From a checkpoint of a small transformer trained on Wikipedia: 8.91M parameters, 5861 steps.
Each number is 500 + 40 x the weight over its row's rms, rounded and kept within 0 to 999. Layers, rows and columns count from 0. Numbers have three digits each. The size before them is the row's rms in percent of the matrix's.

# q: layer 9 attention query, 256x256, rms 0.132, rows 0-52, columns 0-127
# k: layer 9 attention key, 256x256, rms 0.127, rows 0-51, columns 0-127
q0 099:509421565497529536465561508449622464436457493521473503519496523423463476529556511554534494573483527482499481540497478483480538488537444457486516481525471518538466509505481493490476470451523453586495485446492497468538539529510477535608433586455612490491459483483504511577484499505504575510478581507624472522512503452548528469465453528498511514433467507498501491486549530432520519561482
k0 084:499507460553513554493500547500462448459520498387448495470485539529483489494553457527501453435460508562534552500463606474517385540569452499512507484487480432593437533490470506474497591527481435464494484485446554472545424457478409558458561509528467521516526541502538435470579413603497479558424523515491485519470479415553405513418537474492449482485466514516520475478484493498472523549565
q1 098:581586502572641521517444471523361410511479463441507513441452493449424512494513563487475512525552535511578498452543499549507424513390557549537540506478510495572479498463518532522485564510509495466522485539431496505494561529521470438454443459513527436489456493533530432457528498518453436529539513551484470570489496532537517487511552572490533527450476568526561473487459513539548549486480
k1 086:519485476472536490562437465442432511440454473491486541521440533539436483507579461509557532443449513573515525570456530497492436518492541520535502457470469469453556574472509539383442506495579460497417524432538536467537484497426477537455511502455484477518424463467479538504478499526539541460535461500505504460555561528585442536519552508456517449451482533484466501467493590493480527517481
q2 108:495368529465447475461547553554539505586551517467439522447482535521500445495470453462529530533480543531447527465467454445472522559483537527498455460515460479515515519546554521464473492451497556487492569489529534532474497508498475536545491516496573534507472574502445539548540468466524491528528537547507554548485484500512509512475440494507510472416539501436439540522555530514476479504499
k2 088:506460573525498497480577539469516468610485525552487499550483518482552477503473547474481463508499462470486490550528504559443497537526444486475526521496494469428503548482618550491546595452497478482492465584522514519501436579532510506493469558511484525510455428534446531596526515483427470455452507398492462441565461497479532419537467526524501486471470447562523509510505462519504522475499
q3 102:369433491463487505481485556512528448439510404474462440487517531540499486555472544512500525458554623489506560468465524514517517560493595463539541431452461475461545436467494481510491491483541536539566479543495511541511496505478435570483507559547468468491477488492573535568568500458509509545458431537456452476534523469511525477530461483542484445564455537522534481501596604524540553503486
k3 092:498439498528491514425456514572521497469585508434513500555516433499555477482385510549441523555547538486527453517472490508471543609534460513496446512476563520498405538510486523498498491443492528541506511591518510482480455525533528524554535600622515482523487497531504523522499518494513545515477536430496427468513554470479536496429487539521452486536546495455585488619510471560545465519508
q4 101:480648529498497500559573510479442543465494548511524485401510487519473553501542496513583490471579507471487513522548455465503475468495502451510563502436524519545467490509483476559505541549512473535503505529453505487498503461520535495442483504531488516490520449477529441488499522510502534483477459501490498505392541528473450485538552508592494529508506496561606518474546525559549530442493
k4 089:487482523529515494515499542565522474490535494505571560359514484417449492474524443456569561533473450500422568552443527441564460469563502503508456495512572498502462463429501502494555528485521508458493575419497530501453499483491472481450466494474502519459565583506530469487472470529565499443572517553478486552501552430553466462524516478433507551456442514481490491485506549481466516482429
q5 088:444473464583562506532449471572415473465440545557485534546505535445521471447466520474486572551462467437565549504475487489544493543471559548546579500519550485480498474526502511563426510507404476520517492500482505477467503496498463538474477543515506525495472497528477458516499497518441469451508517472422484468637472585486526526464571489544449532473516521525557569567505485484543524557548
k5 094:535427503548478457454597457501527465511517529523466533439527499513568481433413535482502472502531523461512478410497440571483583469475484528468528440523527432498520557438477505525531485514456465531537470506498523507525458520609460484528482466516510537472473492479426544436510556479399528549537513459486509516532536523474477523471506499540537493503488415516500481536458432520504504475460
q6 104:523419508539524584531449569487523582530487503532543439489475529474440497465497562485497531480465578462416492478459539542495490493443523522471479385486513499561564555484515478515504446451442490501523583425484468518460525486494462499511520526520540451484494463530596489490498529434503501481489545481478447540440513557554580475464431463496439496514447471484551430488577541460472557501556
k6 090:450481557450537527538516456482443568488444520423486523592497532453507481474495487527499542500456475524549503499465495497497570529454552495502490453537484536480526492542423463402504459490493465489545489576500563561482491479478564539580561448440472470576514368490523520491591471469480526561462438511484508526512507465468491512464474557444519509502486437479491468534602546539520522556544
q7 097:512554507490433527448460507487470483413463466512493465468496427489501560531511469528510487453502500565545491503519501479473521453522391486494528480493497509564422492486502522496487502560569491575480554538491540455490532450589461539477468487495458545476530445486496437547513492515425538459559517518531451479472444472563527549469562443495536578497525533488417485528518446527502515436490
k7 090:479522528576430571443537452582596488458487539547514494449483504546507497548526416462506483489516507498553477519549483482467519533494539589442602464493528466499515503429485509476551447533543470570552473464477442503561550510523444519524549480561484521500503506517504560485406527435499511514577467493526502496529489470565565428444547521429509566470494586523491513548476521557533530493458
q8 106:531438490563614524503506456420482527490472580502507542530453546422424405396478510531461506508528459477452477415525512515524490497456547543531523488474506437523495550495548474549545576393466509499501480510543479517427531562525493488492522526526513539538414456525516531526540422533471414468509513520509438546556497501475550508550563484486461474459447498524491514498565566461517558555521
k8 093:522461499488528439431494529472445529541489527511509427494522490485498484414484571551475482480481484520512429496497565506570542552465543523402490528475494529490474532503473433474512468480410507484552519556484549510433451448483525508537474452509543527505471530469562525493542493429490484592409533504471523469474542508480527611449494496506492434517505447486456448520520458395505478494461
q9 098:552482573487532569505542451479387461509504490528577501600537493439512567519518465484523483484454516455507491511464537486519554550497593506452513518512532468546410497544440516508471493459495481552513444573490449489506549540518453559422463536529536496433516527513520513496486530479476487448550443460555528500522475516498502499526462503522606518508534484468489585476506423500465549486501
k9 088:553452440482454484454561479447498529495508511504547421558517495540514480402502596470527489423477485533489447398484531537491585497508480504437431527529493464527514555493465457541519567525466414508495441539538517515545519564556530558477493521489556499537512428567524489496548436433493492523475467508484507511441487579499579507476479523554566484501493483495542516514501473567495553487531
q10 099:404532514531395556457565479540613494491531593574512483524477561517494521473523469518421464620492519431528523450508497514562478493518533475529510506462400462522506514515457557521542538500464519636492475571557510523476510534499460533529494508537537443457457487552481444481463508455592447542522461491500501486535497502499473512483502499503458553487465481495489496561451506504523477506479
k10 088:498546582566526541511514538459528441459521559465543445513541501452528530483527478528514513516549440480515550547479592358526521580550450453519512505451468501462500528596489572456491488469495523535513467479559505523456597450547505448523493495474522537492451495472501573563478515438510496487492532524522478501477488582499519485512604477513528523525492543479572519510534491551539572449468
q11 109:515536472501553485500475428454406512551480434467476518518431494528454555456483450425480422497528480471519469530565483597451551411507449511438506581476506515530485534476474554565480473560543500483507423519491522484442510445529471457448534447474494521480513454515524566552537496512498472510488487490580554531482526504493458554504545456483516474564490474437517505451495506517408506503432
k11 110:469454448420576537537490508549537537503487420532486464505490432438477524495470567529457556540482508518497443537526506491532534489456505502480429461475511519567512482460532474515463541512474466447537519544431509457499425490499468480507480482554468525544558495516535496498515541445553503483461531467492482555456527513490527539461510461602520476517444522510504463559514497501505519455511
q12 118:543463451566478542487503454518408467554602516551451522596557527439505417492502461481526519500486415504532409535499511521561562535544491496474442479542477397516455496532460464502508537474473501525521476504545521543471542503503510513487510469587539506561479502501494472560475477521556456508458532489486475504525473469570438443499497429536474481530505516475492547490523425542511523415527
k12 115:532553507487437481508495524519510456505557567446508540510481554506523526406495565460504527478513508469493525545456535583498516530574479466486451447496493576541523534543466548488507431505527491505518498515497478484487417446565498519552416494525478519552546443521516548544498463564555472546499557497378469507539472510525508516509476474565517484500436510517484455541543497481466474472445
q13 094:471616469457588503533531499502548565455485469505488477432488473486475462417515513536514552562512499536481559492549523498506470591510465541487497511539471511528545489557555520492448479514502527510534487485519590457506464525498440428555464441495502513500525454548530515454479506531531465556538509456490436530475529510466414505532442589467561527535486529455586521546467486551504472552540
k13 110:510526499531484570475457511385520502459508505480476509493513466537551471538564481507527466509543504518531521592556571417551419501516493539545556476469496439533526489486526543521471486495504521487442488535513457546541591475441507472485479542528534454498484497523490523526457479581458493441517377519448402451519545529486561532470532551563461531529511479466454442456566522570495522459435
q14 103:431503524557415517547472529429498520480521546512544448522503461416505504547463503540460446513503490493519496511507447510503414544469470510506511494549458522460514525432433449452609486504515459484469532495462560504488515531551511451497530422500485532496494519447488535539465532535537400496531506464490462505573438495536436488521470531498379463427483478534519512537499482458526493482437
k14 100:516474606549447535521550473532597545495481502451543473482509529506569553459542497501530595542526537528500502464461458515513483536489512516462477455508493470445487522505412546549497477542591530475498546559509522566526525510505472473519529539529460508436560504500443635538428510437471534567524484480411429472477453477514546544536537473434462475473458491562523469498465475486549503473501
q15 098:526469459502505470509476529499419537526484570489528486498539525495526463529417450442535564453509495542495525473537543558410544589497541499526444528525537529509574481546524518546419514524493424482516541523499576502503486505397557477470524501514523532468455506434498518539468541483548445479512561434470478505496442478584511555504434452534466540482491512482500539556537552495487487530533
k15 100:510574457461455441536522501545632486485483512532543391533452537531541503525495534451439498471453541503465492490454504607512448471431472429520486498449488497543524528508454538573557454522483501466459495501481467527495524458445553518567539426521545583463479444573419530501480515480517516468510527419509564528426498482539499519513449472479414509493495496493508495539504496482546454464502
q16 097:512429506515405489570542457524587503468499506568460467466448523467476451521566498443438443479454507436481508443454537594551409558554556476469542528426447432519519556507434524458488520533493499469566475453524445476550503600511479528447460466509442528448485448565441494461484464527536544503491492534591487537468473522514480584568515519539443456515481437506470504467521537535532492525579
k16 091:522532510475527501511510573515546530522512413537418465546514490445568477463402532565434519474578519514530490534482540533492493561502458488417539571493529519438475493520514581485519474450572521625532499617481476553503546512459507553575468522445481452554471469500517501556543548482516492391446504485539469538521539551455509510504399492453585485528507495431550488504468444498514480524464
q17 096:528520563539466429482442494466513388426478501480444493513539511563541500411508431501506437512471554528478461523549519438458509525501447466499472463537466483487497527490536456511526462437453393568464484544474490433490616505558560513481492542516520438465433488490538541439520546464439465516505503551530471521518458485547449488536463552537464527464496513513593483496495490412520537491517
k17 088:502552509473502436514472458534436514472508517412532616476466526425462462499497496535497488518498478547555561486441522497509418489485528487441586531487469521544488486451492471448465556500432479465551576469494573530483390545423479486525483514480451470469500494457486461550503423503572514475486477561484485530527541422495475479537541464469518409441575487511470542487496554517470464548515
q18 100:501548546450467471563548484466494496549562576482522517443523551489462492545512466450538449465498455473525494571523525534476524552456508455503540480472463405555459440535525483491484478605515581529511511546428533436529495485436569481524480461598464406463543530432504470579519477531485502437424529481559426488529513470471462465537450490505520513520438543510478568489451514544534529500480
k18 089:443458504408545490481438499474446511476568467441495491545537515611513428506483520593490461465460513470440448559554436565414481522476552478440549449457485495495483544586505589522492517499463494537494511477467510440557485476522583554532527498532492487490463424483518540538550512483494467487433456447492494551503472493542417503533446550497521479525426440536436477451547479497458418462499
q19 105:461539554422501527571442467484449531473522506550490556517511468416513567520510491559450505423535508521493516508511484447523479473452509501519538397488520481464493490518471427483483468587485460423533498497462519496562458499473495441546585484535490449513549448454510443522481548502490514431463498468476535466513547522504584499495502500513482478534454530510501466444391493511455500473490
k19 094:522439517521465503552410517408426582417478494422529510532473536515469473540426505512528501462498521528513568521482503532528469448542508553465483495554519510477478533519469466436462467502573470495460595428558500505471516526455502507430596529496474470467478521556601477485479474505495544529483463533521504503517509444629482518515481460499517490490425546474471519464495557444459456583501
q20 105:569560519579608510416468514466499469542482564495472569574592552516465492471428534487464514484511498506476488510513480513469474513470554521529537481540456543456461516473530502452504482518500466505507471451502533535466529549503500485450461545507465495510522443504526537428501565480452506437485518551478482503524421565515541520485454525523475473459469549453614469493520490442483606560533
k20 084:533464494456354508455565550516565522562428551450466566539507524530536490484516565494516531463523484550486470464572495512533501509472498442469526470515493468498532521502536499629467522459516506518536493531490456463525460495551538523502466463510494502487504476512475540466478564431493525489437457445433504502553497494525549438476490510464478506461432446498578493624428421475538465423538
q21 097:496433424549539519536412507504606460576542502539404438513461531475506515480472491514431479541510506464413469513461552531494487512446513470488511457468474458467518485464544498537506502535501481491512502483489412481475512553444530561528570492522494505491503552596432531406526492530532472565476543412483534559519520561537542508496436426419498554546442496480412499535497514517496459562528
k21 088:481443523459500435548509543429433483535502419474501434527534451463519485515519566513432496491475500549559467528457527551408533515494445529497454470478437515489468541535452479506487548540453439506537451552453500515565607529486489542578528547481520474519443446493560523514546544484478540542447541447540533548500500466460502537476443555552573504556533520523480573527526485491531517499487
q22 106:434450457461435532596486468554504523513457498477521568454546494474443493553561524522529517516438477521513556537494519530460515454468449445490492501484510560458483475501529522468487520503460498494480549483430528449512491567433468397566553459458476435495556475472510533516439553487518517533469443484511518501454510417523590470509515491507491464564507518524434569535400515491475483530498
k22 095:496524494530478480528445440512513519483462419479510526426477549461511523563537475482524500495428482554425575460527436462474438475487555540535538547495457554510518496438505589533490492525504518548415506472492492442483527500416460525499557456500426469519539447500522387495449492528497507467552514583533567463547519490533484494519527536451540479496485486471492545475514534507487511511482
q23 096:573555426582596570510534453552431476489561577497527457552473501497459475472497467498446468576475515484604487445490583531509554511473536508487445537524524520457515467494514489488519482541496476501533475500461483495543440463528513546432481486469481524505506492505528521533514507528480481491462493495480477472456525609450515444450525530533482515495516472564546493517550498480475557461465
k23 101:537494469486509478507518543466480508524473537495498437587472494482529479476495592541437471461530566504469454474524582515568617535453525526503455512467466508476451560471520492522550520484448528545521503625480428524444535466545507459527416509510499448517540493444470543493563564471497573516412515426484454505481531547461483483473486485562563490492518438458524509503537501479499445483440
q24 093:432446418464449476473464476515599541529492532402414487471480537513467501472554578484452448511539529483486510503564546522542467489464510478505500547509437451539537489500526526511536505493492504531560505524495591471531578508494596511559535513464550444513464540516476484470539525506528489515484566512522502540594518520508461494539537502440490461560446443512473423535549519501535479578528
k24 076:461451515579414457500525501569521483510564551536541534441478411447453508484478434461502526506518553477504526538504520438469453564526528496594481423456477536454425556556552526466485579508473504493444508451474565496403487473464563448499526489531524508528483565547492604449431481473471454483493538518475505494515578531492486495497511481424505495503508525484485496478409522509446448481469
q25 088:548405503546569512546363487530445523514512521505488546493512444486478511438510545559529529478511560456527491530489527536527456474482467517457477490517521517553586503505486466548520442469486503478548526455460483560488418486454496463515505479453509565539476490484483460580531465500593441516561481491457518494480529531516539476437472476492457475482489492561524482486531554534551489588515
k25 084:495443503465438460526501529507459460593549474526510515475483527430520463478551472504442495486497580575466508499487540608452487504494510489501475474464557561530477514516491512525506488511516536472489559524430532522513522475503570503574478510433479482462530480497487520494572521445522536492449544535434452525564556464456438492469486503502453486521546500576494409529533434436415456491497
q26 111:546438486458566501476569590534463390443502467567556497485553460488562593467495487550530500538497475540523447497422537529544476575499490540523513493491536521485519486508507477540484445541502486525484461528515511457533461549552490512522426412533491529435568532500554517530472511479475533549483423483555524503493486549466460510456509501510500522523643504410577486499500446506530475454451
k26 095:470525534545558516594484518498526460533496458525456489539488500490516516414506421477471539478553468517501505513466538536530527527534426524499423490484523492542547480513466487516544633536544534503441479490505488517578512602552435445497440505500551509511490492511497515512531474545475473538526405487474482486570425562442418547454556453521488512479515477525496433505519506524471512453469
q27 100:511499449563554429534475525540574470553501551510557471522481518510451523469483570492454507514545500446512481540509500471499493480505498454568494472540479508505469496496507409450537517483431522495507488489529489515540520491478511427491531524531516434585527519478540485560441515530481486448474531581524521454643512409452551525608445497441393554498465469493603507505540515454554493487537
k27 102:494563438469423476554502573596524527480420514491499483461575534489439488527497562585529530517520465509567518544496477499518497418468457525472490478522509540441427490481550530533521475482456505492463565518508527474508430449498499454501506513501502596494487515523545445519506600475520494504432549519522594539502473481569567456506495474453513529482561532491547474461494484393509448506449
q28 108:482506482433457462530460546451515513380487478505552478467537392525462431460507527530533480477481523549471482509512517458507502524409479539493454486554544519499487423481483529502494518532475443505466563417542508483554489539514486520553513505420490460578458484579479522473487469540530525477486523553414516499511459479502542538527516457502543462493478480502480528526538507547506440481521
k28 102:439476489575476449532385469438540552516488593419534539537480501511428453504483508520527455526542508538497439514502469499553491506502557512512546594497515531446571499468541478458489457519577464435479537438470484480504539494446533487541533497498446392443499510520508465398460442539493543455550456510477524540490519422537469480515559537496437516434502538534389499466442502522496465554439
q29 111:494405456544542537423541529509451506512599458548572486578483477480535524604417491419496510528513473501453484513499459489459518556497473475497455501548492507518515494539536481573483512448521446453463475564464477434504437515511540466515469454477555499456530473562538530553536518534475511491487470451486608491494486467487559538505475554426500570525544521495507494447579463426441487509504
k29 102:510501450407464571483464464470552444512417427438450493495568438547537519503506554448471553505519537533508473564468550544516436501457463432501481463528472587513471470526503477477587462535550523548539481579449471561509499532491535470501526555542550506562503460488407534561550522477497490503447480414493484556537570521455546560485470479563482510514531453508536458505517497468506495429478
q30 111:427492430591429482485465460470508497519540472570441452574487452492568501380516495594483511479547521454550463581562483518456593545563441507575561560495519460489493557520552474509511535476485504492481486601494457477492477569621517573480489511470527585450513461505497521536459498512480457513569503434580432515512494531544459453533512545471491483512426447481513525530522447522513473519489
k30 105:498447460508571504500486542471505497566537451482569531539453497467529428437554481497418491497583514535465537571486507437521508491539538544510452490560503481523460575605498577551453486550495487508487554505461514466581517455508395478531447490496484600530507477630520549477559503516497457549513526484437507522516585503522494463497574495558468501536447447496507472469461470530502523478511
q31 112:511544464527496508531528450529514574580531453473499467466518481520551502454513473528515467500457597490533510534495543451521547516499469543505525593465543498514511526472545488538568453482473516483503514551549523486541549536518494472533472505514477493505511454523482538534530481567503527505521524539515418541574473435533573450554460574527536464407483506503472465532485471535505482499460
k31 110:504490492534487499457490511465485520461515479539497470460573459567509532427496516437559423479572545427505469530476505511477454570533453536593435560558487530554544465569520496438528508516465517514501477515529499523549584494524545442507532481483545542532474498500410474464517536491527492506522475509495503553485504536543495539505510429540488530456547488519396472526525530547558524488583
q32 104:499537517537580544441492528538453469429522561474501484503534467467532515513499533568456472539526423495446547463520507574579530511524523560586443462502537482477493484507459534534424563405506442518548481471510439466460479519538466430509438484520428552408523517493604515491562516526581513512465493510505470437528476517514455490514526527480414486525468438471546536545464516495410467445478
k32 106:538544488487520458533470537498537491419469542579485471553472524485442530562481510511524487551477434498499450487541524505547468464535533448487512574409477468465542496514447500513476428473523475466533500492510475535481511437587481465465526497507572550479542405420528512449570601505434434479493480522524511487499448482556450537564619507467502447467527507492536488467477495465571522473495
q33 111:511487519450447475459439460503530489472435538510450552448410505522402407493521515428479575449529501534509552497511458466500504480458542449476535492482399512500508480484494501497482453526477467510578480440523508535505500538448522519520549561559555478502552490448484503500496492485461554458539529573535484498498427518524574521448490524454448530443437545466530539539539527457518526473552
k33 106:527432534527529466466431462533486498522533510503467457502428465501492461580505441443497548468511468520554452556509488428537525493489480489458576452504511464512476500539516520477456410568528534491520488484512419562495474459510553525513498434455493455466469571473469405508464449524441479420492488503506546507471551501531568511494539522528535539544588502500514514512575505581502531487544
q34 104:558542528458554533536594476465570549529514559509556521551455466469471481487541508464543555478483524542480495417574508418513552459535512485583546513576513508540473475494456601458531514507535471497503513507521529450528514548502563530553524511502420505537504524487541534490506566541470557486493525450509458524472540471500468527472530554549525514558452507552470520506529472533493451523513
k34 100:557454469568512491529452412478465496481491448520475462558501448510509507524596497518457487467483474481489561508481517483541480551541489513504466556477550536575535528533515513465546444521499524483479435548407465493549489548512563537465525536473499508518537533547517443506475566486463443562547477503512531523429473547561497455551474413576552509579538500430488500486547495523525502581538
q35 097:429500516517482462508468521496577565464506456471481461482581412455527464538543563520514456441520542464522454444469484489562481514506410544517521515475552512507482456513477483480493529417536540490438531502558534501487476477494480511480501617465378467520515521502469478448458532527515590519444561492457486490496511567461452467503533547578475515486472489551468599483485520460465530513513
k35 101:554512513521451443457460424453482483510514503495473479489559506499537479422538517486548475483467490515538510505533493447469394521503538486537612466522547487535463445514499447493409504530583537504501508485498502499555523535524483524461528507504463465513515483483496478471385516570461485402506466455470552451531535478478552496516537513516484446484523509557468571533518538544549532451522
q36 109:471485457376466429506434446395521555471476485526512453557447460436551481477497476522488487472554418539500445489470524511517567490534552517503472469476478485435523539499499510457445453517515441469537463479497502522513468513513511496509453479521574490518500567451480507521465525566516557454488525493498483505497523468454564575510491521472446536572553443496598582547550516508471450501526
k36 100:505494461496564464477505500499506498496414550442459530476454425535470555483516473499533514483429527437529462522438551466474491485500507511526523511503409501583531507475496479509505457519523498481510490453505539554488420539416499410437556488541470444541444510506466549512476491583498548505522509505522448487523568466513515592501558432421465562536438504455464547580407499456520479473523
q37 106:479554501488474500534512463441439510475547479534474474470478487539555588537521520517508521425582501476471551453531481501442513429494524476493469402533451446511495391533545487439535494481446468506558507545557523524560613560455480466505540437455530447497432570456512459448490510530456534535501544476521487484463450452509481553499501523476538518444428556547497546448455503486501472522546
k37 105:577499494494512541447485502502562542449499590595507449495537492504519540535512480560535514479479573472456555514476481538496449525489481478533576466459438450445503526521484500509464537535545541489457470472515525472500552484548540527486559509483528400510494501547514443424447479506524531532563457542473502503503481541520504518527571484552466482526528502525545475484419527460549560469540
q38 111:460433526516451487511480456552551493507509505476517557506477526498475519476519497503477498472486543491510494500492457538471506460478468468499511488495483487497476511468473500497582500537475501567597494583490433531462518438590484490514580443428510485469409509540480510527472496435500530567485500448513499548506506473499472469504522521547528563551490574546557526511520484530498506508477
k38 106:497473468525405500425537493509554490440522489463553577469461537564563529470545507551376537475540503490471505514509522470482481461513493484454555472505432548515421530502491458446460556469522466456504479549468517486468441512484552569549525519446578502510481531491515489535558475512442441497563524523480549514536505557471450498466498477506567553496502535482456448479530506519510511449544
q39 102:612493524514499521445526476546507473470471523520521463548493502561482544525511497528518536458486503434484435509585432489443495465500538472481498493506508528446577418507523467509497554589499478501494442504511476537510452483569524556450437555473475558503531499545517513508519579486500505521473500504505484501516472551477551507476504464419500410516525542480500468475470489486488425515457
k39 098:519507483427519534523546533516501542500431543538537533548455538451438530513532560554532506471431530496471499488514433572505484476550505473498471519513449525477512552499553496497458503484446488459502451446516485478505530496461517494456415432464591500468475429460516467479554549446496426566498528405509569554456459492574463447501499419543537477462448452497518465531494468543520472561534
q40 108:457520441454516536513531516521530497515460509412516463498504495442507521555412512455463481446557451573494501532536476555592494479505479460546443532517415521481524519499461524429390491572477456454481440557483482588554552522480475561476526497484457527550419559547450533503483512517505482533521516543513533527534428470395522486498567462560533580571501494394500541431469510456523467569503
k40 097:461535482481509521502481460504451521402495511537499517520526548542461551559494516543444556564533587371463450391524497512501501496435465438461489509499439485442526494511431482504552570467484469426446441496484493524455432544532527422508551536542507452493503440546531497499514540476493443448557505429511470499503497564521525552485448470523505537487527564430463485541510603488495508469485
q41 116:518479529493470513497501531457546526427444470456529474542487496512452518523464509499559546524519519401463608535526549535449458574433445457473490577488467525490548531485493507504501497497600469523524519563558541487506464497469541554549533475602481470533547553502472536558582499492495469462498504465556550444527459447486525506471480433501522416460489439467397522490542524499522512413489
k41 102:483513477499525478525548521503565523456417461494594529414440516455563468416503524514500528505528477585486570442478524438439541573465568520498499413511474457461548481416550481531449436503504481464478484543506481542499544488497472504585504510556515552476483464588480510484473468508502504434517478519531543475505532525555504495568510509536494442446562515598592538572501540515545548501523
q42 108:529470508486495534497563557484487433468512471540509457539534476488459494472450453462496540499442522527460443530553419442582546471507486514492437457486490484492536547527523527456527511534428475485524391460466519435452479488503448491590532504512516458473585542484540464553396522469519558465569539527547515452557454465523461545556502466591498501554540458404526548443443454442489466476572
k42 102:516517475531500481510484438522428513549477528471489508486518550511508501464521469510509510536518511398519484471476385487495582534441532545442469472490494444519465547506498496467511513507526470568434506458516491498532439484562467510528501512492442472570539462498569467526453505468564509505523502537511482496542553443497485516550460472454495491557413472503482528452523429487429520522519
q43 099:486450468490525468489564505474470539509489501574505500524553507554538483524556539527539435424493534582485402479494500589462457521458377457501465492479587513541463494504536473460496564430564481466549520557502523431476428484504520505577435494477540472497497479439578503471471480476425526501517528507433577505498501490418485501497494532448465504451519474496520573487508448542500573568391
k43 103:472462504488483487468533481578431462520531549528549497527530482485493566465491513544502445473499507500466482549528508582488542522487511462480550570529480434466446502462488442526544454507439543503413549540459513489551427544484563421501530466554492458504509522513519496452557562460477537431473556537530512444479475456494388514544497386489491516456529516525505525430473429503494500491563
q44 103:485490521546553547557505414512498402494492584484466458502503489517490514514481520560454499498445488497508612520470513501488545516496478547533507500472515437470497464535392470587465453572452504526563527499561508362564605416467497457488539512590515562487508511439463512492535541554496502492473483575613495512527473525498506533526483519443516492495402489493492473480516469562521513443489
k44 100:613490504472521554555526520481517463541535453466540463561491489556531541489444484499474566537512525587564491553509537463508499521442444622502510483474441504572511431504465439449520498476517478540506461442543527521503468481505444567516522502450550550516470533538474485480525486543564490533511522555499538474531400559534470403546502496504512483519534399492450527507494472507467512473509
q45 104:475516516507469468507548535455554439484554557517431560474557550516562515542435482457652484489517461534461555536520492467489520475464520536493501532457472510475511478496519508443532538566466493514460534458536545514459548481485496469594492519434487512447493574531517534440531529597541494479502497479481520555505544495506484485464571522533489482584485522473510502458486467479473466523497
k45 097:524475494479459514465524512490509482405522542525469545449569454570483492502503532417518520522413459462495516510509506467512456533530507542513509520528531517523580501541540423520521505494516505434478424499537502517525545453474532560489541509544531487501542527448442443489481528569491518498504425491468538550473428566496462483525544490514436490476462459524429506472471473468531470499500
q46 106:503472513410508515454515435554453575469490514461461482485512435472478463467449546480492490554536482568471532456453512530505451599463539485628552439528538551400493465562460538542475498512459455507528577467548515510545471404526480513499484471523519459487529477509495507508539482534468504445495526567465494493522475560459521410493560502524498496490531388507491488515485536583526496460459
k46 109:569464510512523473484444554424531509459482500524503494518493447516455483447509513499565498462531500485497558450540534491460475507510562532559489488488515481467507551492506501570508534463567498598522492483499526499478533481468544544520526570466561515431472608475479608444454521460482438540543516457416512464534483545539515552478503526476581478487473509481492548468505539507477575454509
q47 105:544515481514547556568523459552550552581507488516468481454518529544458496472570488529499523512517537538477533526496603530468451488508608467469535570525439548492514559492534500467483610428487537499530542475526458482516437532530500490452526502505528446522541498456488520439531498466500553510526531388538492498462491440456445530533490519459570432467444478511533512496501494541414553431554
k47 102:509496438441543542446549446493564504413473496479538524556466472533546427601472510540566496439436494491524457461491516484505531503501462481472505450564454436451477542489548494502454504497451425516489456545518502476523406554517523499480529477507475522467512493538495425495473430502423557500448433523515528416466538502463543551545442575553536476538513436452550586463556609491533483518541
q48 107:556537539446540388459471405485543488438438533558531481506462496532534461513485491499528549393531520430576522499559522482520592497518529490526565537508463424486535509484549449498535495466443500493510418510584588457486458509480534502483510488499513520518445501467485543497505493506542470493531486576462485498508528461450504467476564471501479463496518499536529509489512504511486480567550
k48 105:496430553428458536394458473425483583544562577490504502434501456464519510499543534576533520534592494474587577538459492537513464466470466493520524497496561439558473612592488479471517524528514458504498520506456514569535470460495475403497449483524575529527525478512397540552452507542503421438489501489488487505510529465497527454474532580510485442489441487437520549511546464462501491478451
q49 106:507544498501509539486577531561455533494457474519490510520450460486500510487525503506530514555545434556479485491545482536450567496473533552491536565488545462564506549462514491460498569519442512473497492510545443443578529529526471476568409533522496476507524507498506468526489492532501493512508499529455504436497539507472537502539521433583517517458488525510467448461494599421534494567448
k49 103:536426433526489487456496569533404516555477495504478541486448518493481430529471548502477355478496482518492454388452496566553453502510513435460523489526454494571524469563516500477489493479509469409465515486500569446481477446530529509520500516544530543526489477485400479471565532420512468528526477547511482564496500489541499504577531489547488526518501476552483461513465527492487402493546
q50 107:537414473463379537499520496483493526450468503436534589539536472478479543483539481565525504558477438469509470547493495499569431531538554486446532464520545481553502427543509551591495500521570507464466587491523522506528506544537484466451506512512558504453535504505458439488426533503427529447434513427455501509470521461481541534507545408470496469463466563493387457458463554506523538464554
k50 104:582549475480505460407498437468508466516471496506529477423497474564408479518491460465582480496422530507490500446443519528565469583499469459505553446498576492430515549404481467537560516537499475529473496462533525548500510551450496547492488493500498492553493461477466550474445581504449545514511523496452455553540526546500549465551534505429499535458485480534570576507508556505502521510501
q51 107:570518490500471491521550517506466539515560594497518568482501488535512423587503493452532515503554477474565469490428409569415483502481516492516567512502468503536499496404561406475492516509501469507539475509504485499494562516503466468429480458492513513553398571435426473545489480501523551521467452494487509542500506500486511512586592517507472499432493582525518457507485547479520517459542
k51 103:487469516504485440516508514539432554407492501562555545403552505570445424577527437489509471543501460447519458486456449583547601448473531503521474484529560527524480505482496535507536464395491477486520463514454506527420472519511460522568470480487481527435520513446504479512553585452450470408468482468516549553519512445494468532491516481385424500475561524507524538507429494524560493470549
q52 106:488449513495492520498461461501463550520532569442550469508425460503486507491530524477578477531466566495559494588475573517530461455550483493457432466468546439518536503503477481532475481537442528570525516492497451460533565484510501498551463482436570514487508619528515437485431526582569483511512470505437522534499491501480535439503461507465450532478477530457427520515519566511504461538513